Part of a small language model's weights.
Architecture: learned and rotary positions, normalized queries and keys, capped logits.
Training: a variant of Adam for these matrices, 935M tokens, 7135 steps.
Each number is 128 + 32 x the weight over its row's rms, rounded and kept within 0 to 255. Layers, rows and columns count from 0. Numbers have three digits each. The size before them is the row's rms in percent of the matrix's.

# layer 8 MLP down (transposed), 3072x768, rms 0.00898, rows 2367-2416, columns 448-511
097:064169117147217079194131146143117099145120126150122140118088154141156079078169079118179098103064096176153153073181129127111092090164158197114109062111138141104125065052129122121127129137141129
104:189073126148058159096089131164080127107066117143159144165095159111107139146121120123144132120130165171112108084093116140117138065085152135114085111138152136166136120118130125149061125144101137
104:102200089183169133128108156219065112112121145131169149122160120123132151043128123118110121107109104088155159140113157091120103088157147131127114112091052061156156134182126168130138109102121114
099:117161135164149144106072131135149064113135183092134104134180118102123136143153146095111162119205162099141125126139151140153094134118091056140079124133144098122106191118126088129183141070119177
103:130132162118118134188145136096154143061127117106131127181152154098137162162186114111106158144098118109109083096107139150153120113055128139128088118146172121096118131156075166209123164168071207
098:124137121158085165166114094112145145126115090121137163161143129081082159135065165095161134116102116152149106148059122084115120104189150116154128126041095088157153159107098165121108141120189174
091:103103170107165104179087118082146134120170101124097101177165137099173169120113125104158173126149153114140207168149108091128146190117119130083136131132136164089131100143143105133104146191113155
101:104117158118136076138073094172104117119089112102103131152137093085093171145107119156099152102134139061164139147114064124144142127166130136104103117071087140110188162128126167122199070152074128
103:117133075136166165051152113117137139172102154126158106135162106139107125121124142155117063102157150112132111119140213189162099125067173190189163132093133115118114147089060173176095152100134199
097:155144154080122138165151143122160071084068173155081108138139070111120139115130112149137138100138146089113128159131137095189143153106078125101094138139113110146114124154148162110084096151131189
110:187135071130087175133137063090190174220160173171097108171115127114046139109129114122110148164177138190100077111107118133110159107142114093086097087190104134241135098106124156078134108088124116
100:136105107092077118067017137146122178150196126145106151096114126148106106098114141155210098080097102110102131199144169065130109130142131157111131143071108126119154085155162140104117147158129115
106:096182160110115159151135148093112157088173101132137117139167159165048130117105081124189132158161104114113091182128145101134157163165171131141098119142109087120182142114127126076108132081091101
103:092089121143154173135137132158076146124084105095125119174159111165091145113117145116134145138155098132159145135073114116131141171143175138088038173162139111135196101130179143138128085126076087
107:120114095124125068089173122179109115135123147164143162142176119104095135120109137096115106162102103123121188150114149166154137103134167148100108058108146130156144133130135179123117103099114178
112:090119091125108149142124063131177076162166146106145149121056123145134189155077136097164136156170179144108136108106124127074096175130115134090088156148118169145150127128124125118113097115138119
097:133112137084111122107118147115102100113142110108124131093183134076176144158132142172149080123112173113119135106102122177158157178101170063094105147174118119173149159193158136103117155209101112
098:093121157102127112135096124128131136165098138113104118140152112104193113221135147120077090147145113150117144159133168153156059141076093112151153143123109105130048111183095183067175162136168091
110:098076096105130148081094116161140148145143155145130093123164130153123139113101205063122153156104153165127142137165157122088137149090063168136117136154141066163110122138122098182135143144161122
104:139168106170084141102118181068115197168215115113115102119094087087097089180096131132082070150128121185088112102115123149141153143100122143121163202144152110125063145153146130154122053137128201
109:082177146117142138109148173131107120134127173153188101119188109199118151142134197115095144143096141120142130175206133134145089114082138101164142106136065142149143119097145164175206142090072148
110:153104159086168147153163124092148141121145105115117139138104003151145145156096087193114093136094131139156164099110122139120129137130142161119175109143127072218144134127054088116138159082161143
101:183083132131141198137152166154103087147035111135167139137069123094084166123046178121120159110119122138130127168087157127096102142131112141184108108162118124118106112090093115080183099161089089
098:123113072130123041152143125140104097148113172147134075128103095172088106079114127207061146143098126053148113208087097127161148115176113178195119141100095112077129096174089100049145114085117096
096:166112155190160141157091154111081113112124124151097073124065115158132159153118167176146169078096166142144104133113080165150171197127161137115099138192145082163102064141163116105119143132111112
101:121095133092116084134129169133122084177109132152117104159096097131087127152123102124140139169207186096114146165047116119090147138082162066159150164133174157105073162132197161116079116106119150
097:109115093094112104150082161123141130126112157069103147100161072157128084109169146093137149095119195147188145097154096053150108088095141113155062181138103091088165129183124067132101148074128100
105:112150160114109099133160093149144133132153136183138053170192085121162145146142120161139089140088127112105149100170120116146136189135155102198091202125134164163106108138075154157166113138098092
097:142126176114101139120101127101136079126117153131099088113153153098123132082120133124137100120071095137119134131137176086137118096184097192131191158148113144145079136104130107099115171094189097
094:098194105130163124094059152130144115170063157122163137076127133085145109090131088127110155119104149109151128146121177111185128129073080133177134146176066103144172141149170089232154091178119118
100:093104169120144140133134128154110118161145094124108095140094074074145140129117126162075140164079092105126144115106091098128117159061155118022136086106120146169136147111138141177097118095124167
092:074091156084166173179079076128106125129146093199067092121143102152149124090162136128112184109092147174173119168106178133091143127083155110125138116177102087137158163113119180111103186136074103
101:135177163188163191152154141178058097128177088128097146127117124184139140179100071140138135106109127088143146088111161169164082175116093092130135127171124076126150140129116111101132108134183100
092:118124115103110137098082186089162141111107149157128107100140197118104118106099181176124108134128170113148121113109142122130109102104150113086131159158107136168099148183099083165142179151088100
099:112150061121114106141091153158127120142098181115121107076149117169134099124123146132066104132145147112144130129184135169145096119175163127136140212191109108157132131118134153104071140090148092
094:123058151124133143130070139136116026128094174107147127124117131121139104095140145138140176188173137164106164124136179109101132136093130152168162157195137137135133146130151119214141160179141153
110:156178134093084140072145118105189106075116131167161122150126106112165129101162131122137085117081160156110118085172107091114190145158134105100146142129137111122088113181177136153101126120110109
088:171125120111112178095132133093139163105133148188076165124162061118090114093103170132125122119173104129113110108116120107112119090138104151155172084178145104130110174125185168119151122136181138
108:152144130088134145174123123108148141162148103176141118099110072195089104167119156149091175076168080086187087111144056149186088112173108165028126105103089157146147177078084117156136125087137163
101:062103079127166151141101140121134126140088160151112169161128133154169117117158096173145145151102128154114170102137096102143165146150168133126146124126140148122194138110126065153170091113089094
096:137124092180119108118176144169124195091196090136150193121107118148119110115142113036123179114079161164123177129096130101155185105180101091121099092110151075162145204116113142075140077153086115
092:139116193115087080159150096177062099142136096099092140118148144131125128117165072178146088109156112062112134171127093112143120132123112119156116112113117124093168112127061149158112142096066147
099:154131126092168124126082107177149098120092135122088111148081063104139136100106141136106068110119115125083144125121099170132125136145203182109141089147084130158091160145115149143066140130095130
097:107104125117179134140179089096125110148140128157095147115127110135127085148094097157152127155122114137152133106142119134142164111129151133060109145098126102119180178123152121116097120069118103
105:082094095085146117136151071062148173122121100168101103137146142170120147145116121117131121120134114095169160180174061082130139153107144193222132130179162146128109066094139131129127101099029160
095:114166159161093117112139119123116163110087139099168073094118183135160132078129125087089069165131147115074115104121103110123092121082109125148139182126129133133114140092103132078120117073111155
089:132114098165174185156105123167143113122095144116137143097145117110121136129079152144126123173144128116051189151098169135159107096083064139147110086125114075151112104156146191127147109063164105
105:129103105138115159163141118107145119146079031142112150125160094158106135101130117075105097154107176139058184140133170179088128146078047125172102136174078115118144094168093091110148184165108135
106:163120109114064142145075113168098127149113138073154071127156054118140175138116110111124111140110173172101156047104093130074142104146139147116120173163074122141094211151133104181127070143121172
091:111105126117126082106091149148108161168072104121163108144088111082171160201091159147143160121128162151197128087133176140138093128106122098083132040129167139052157146154072166121138126154152129
# layer 8 MLP up, 3072x768, rms 0.0178, rows 2368-2417, columns 448-511
101:147122116176197124123155120109090163149112086128099103203103049150124092090112152156096139107111133113145121168099128117126143148137147125180153152036136195104140141122114073151137109117144133
109:164152149101120178125126133072141142151077093153096111141079112176132091116114152139111114108196173073152175159084044142167098178094176134147125161161107135156140114116131076105106144101079150
098:161115087128162088156133122085135144129118084123172194125189155161107158148082097185144093128126126151112095094089117159095127136150119169146121119109064076143092167153174148112147075176146108
103:107138119141110132169104202100101105144136143138143137167153107113163149144152035112094217154203153128128096110143124155135121152097130189156111084116112146170120132106108144092094129047119134
101:109160131158086107122158152115084147129119117159070135122198114139135103152143090156026138131140061126067132088128101199170108093127161101116124109142104087110124183126146122140160130125097151
090:212141120134088148084155141183118115115076128154116135111107166125136080149131143107138127179171115105146134133121098181132111133102144122200114104157087090134137153087134147068103120156135082
098:083171143158158095190149141160090161114157149118122166119141029144114104133138144118134161096058129135144091102160142129121076104120110079141122136087150175097196171120168117174141145148116201
105:072108140129160172067134152088181107120130148149077132107192097119122140115087107190142107177099138115107173145106110140186152100127146125183151131132148082151074116100080106103130115132096121
085:145105131090082219089119124124112079127091136170132168187134138147087159128079083133145121132101142125150111046128108117141160148150123142133139145132137107122140077120167110140094104122132144
108:079121113132175117127148144105146127091104136099092104164115094099141103202163127132184117132135109087135181132143116125143161169120110097108132129119087135200119087157128130163093130096091111
097:084113143128123156140127100108163135150134136115134168119149092114099087152091094126112147089074153139138143093087143149147142066122175041162088177115126161153207151120139144196090109119091134
094:138171161155118136089056145158140128158144110137127089145194166102153139075071108151147158150144105138103112100147125102132141139121102198136157124114144108160083122109152063105104111168099110
097:137092121197117153136101129126114101170115132107134105188122145145145154150102183208131155132167182205118100101130161115137149201139137075123107084044123171138088177156083085170110115145101166
104:157171115139114131114084136093109101131143158211145111118127161138170059159136057114092097107150145095119149092145100163165088151120121121149111150129107118109164119089118142140167120123145153
107:158125113109143100160146130168205124100154169130108083115122093165100166170125126160097161081136174211156082162107105154255135142116138152132129125115146139167106075171151119159130077134177125
098:147189134162134148137084124182137043107167150172104180091164142101159111130182148153115099132152104143131120142097206133157152132126162087121161131118152115136154121138124157164075113100084110
098:117205097151149136121151110137153119072127100145125146127163109170148135118165078108119085150130125195147123154155092144111124162167098181103116134124101125149122170175127078069154108137092102
105:143148040086170128201121153126199134151067128129103137123082156177124169091081092119115115116135143111098158131116126130145066062137155147108143112179122129172126177143170084144126095141092123
096:133125068082133161105129129160175066167124146167082157133179103162109080125111142190184188133179154101144103066157130132106102155134189078103153113170147165120131117174146205097179140147124131
104:099099121187107131124166107081177102138060117194183037161145102137114156147070194151153166071164152061138206110086101148137073129105105140092114153110095133142141100061134121150166094145116194
105:142164087114081120125144153195166105091105111149152182120094102116189063150180178120191150117116189070111066105158060140151135132103181153104157128121129170162140132147167122125115065151115133
106:163127120178137196157087153096095137125096133128175136089152121108168092126105125094104108088082154154171124098104078128148071146063135177212117111050112053143151145158106092117079126107128151
100:116108175091137120132179171150176155083139157105149139169171102142079139117106138145123131047076167117171135118094102147117121171157190131218086132107151191092173103142123133170167130146148126
097:160130097086144086111090125133124133102111113120117147102137111112139143090061157136037138183158148113138164158172079107119180127071141147140166107147101160132147118153114068195083087141095067
091:117193141122130131065164169140108160134098079166129165151109156174088155139164115194114117153125097125179134111148123080157168132127174141149134178117106095171103143096133127142137095149103114
103:145109137145123114085134110128143165199094048133115135165061174112097124110111157157125091108097094080128163136157155146127106131148150063167137161110163108174116084178093119106073121108117147
106:149113177124151176150103115143144106106116097104109156138149103146064161116134166107094191053060132181104161127125093165112114132116141139148107147111126044146158134120060151151117144109122157
098:175146166129123150144062093119132127107097113157127124083138101121108117089121173116136109167151120115100131133174045193164107109138138110137116109149103080145121166094112167163057115133177095
104:117130098157095132099081198173157098111122133130163056117156113107116062128146130076116100158145154092184126157155156129105073124133158126135164165124077143123078095183139111133139105180123160
100:149156079123121131145130120084127082135079192139071193100102120118185135091118151084121118105136128060142119176153129126100096088132145101108106128156074176170116146099070185215095132160088116
095:140155196145133195095195124136125090143125156137162127107149178132141165129121176119080116162119083109065144140101154064133158180121123110157158154148120139172103144083133126142154168178123150
103:079129134165171159081132101106160087170106131157126117120161148067147117149129122128177115142127128106188116112125060078132158130118106142118155153115131106115097140119136069148156097184143168
095:054082082113186177051140106099123117152074098104109070096201136127093170123121153161071069080078152170097087061138173170111124108059119127105151127129076075180147119129132127140116130113111170
099:093145141164128119114156180080159105137020104068068110156116118125191112142109202129194103121088139125141092153126125139159109143136065164192116121087148089118104102115114159124108181170121149
095:188151104097064115149172148129127134159036148109108152158120137120115169160109100094158150178176114118165108131149119158126118174105176145182085105064152165104132131121130162074154155125113098
107:145164066173107199129166132101158139110161150115099158142108115158139112147107073143119091111113186121136130073114145186172097123061057176140123140155114159197137175145119100123139087079137112
096:132107192072089133121143144130165078124088177140150098114161181167132081153096169116142111183100087132084117146143062152100098138131155117163110130135136096119099174111163133103063128110061138
106:123179146125154128159139142030107090185118120144149104144110168184163097112151156155149107125115151079134137152130139110143135129102131123155112090133133158140114154123080114120117156137102149
106:081155127189194170121173127098130108118116056151175071151096133101158090093111098101106095125156129134192171148160085160136100097075140105147111134140150096138163165086134081151059137128106152
102:164076147158146216107080082114147044142119142115159112148173119092124157105080135196166162156104119157208149144171080098128150155128161145111122164152091085098127120149135128169101130117155128
101:108157128131122168115128144158148154110128113167149079130124123110112085076067094099118128088047180107145120110150103106106125205126176088216114130085103164095133134174138147107140075107077153
100:093134165105087157137162141108179137070201119124173133136098110163135124119085056141132148075123090119156080112134097088217145176159165151139108128115138162119058138160139144160095129179100148
100:152160173089116159121129158169135111109150129099118138139169046115129156134112126127086142079120095149139065122093070090178139142105068108190111105125114107125094112083104161128147129156085157
102:131110131144168113098124144100173139134143147097111137188112111131129151112102113136093106060069085134084108162116128149121091171130104104118121072135109152122088127102154145080097110150115149
094:083096104067123142103181163156149109107152187110165128119161081122119129139146112118121087126066115104184078127121121143127115121152165160147126174124135076119170122072166121193116126143136197
092:144103111114101110093129165077065094144125115145171150145149112108150166166104092099095144119112140188216165106122101097126149150125133130115121148092095079094150150157091083150117142098098131
111:101155105049163163096131103166133127151158080147113153098084120103154109183147074155094080124069123090174124127167173126139135146130110127152108169104072088192135149126184068088140095051098127
104:123185128174064146122109096111130154155077106154129160245192163127132091115137140187130089145097150133105143180085154170118146120082132100142118094150133080106117123175094121152175136120127112
096:154167112113169101168124146128127154105149152126210112163123112161146129125176114147111167104156083169150156201140097131109123098124114116121119138133121094165134141141101099130162097165099143
101:152196111111129172186173150117170146152112147192151125185157176068191093108139090110099131192073090075136156125146098085101147081120098144117145144134108108163180210190140103115141115128167095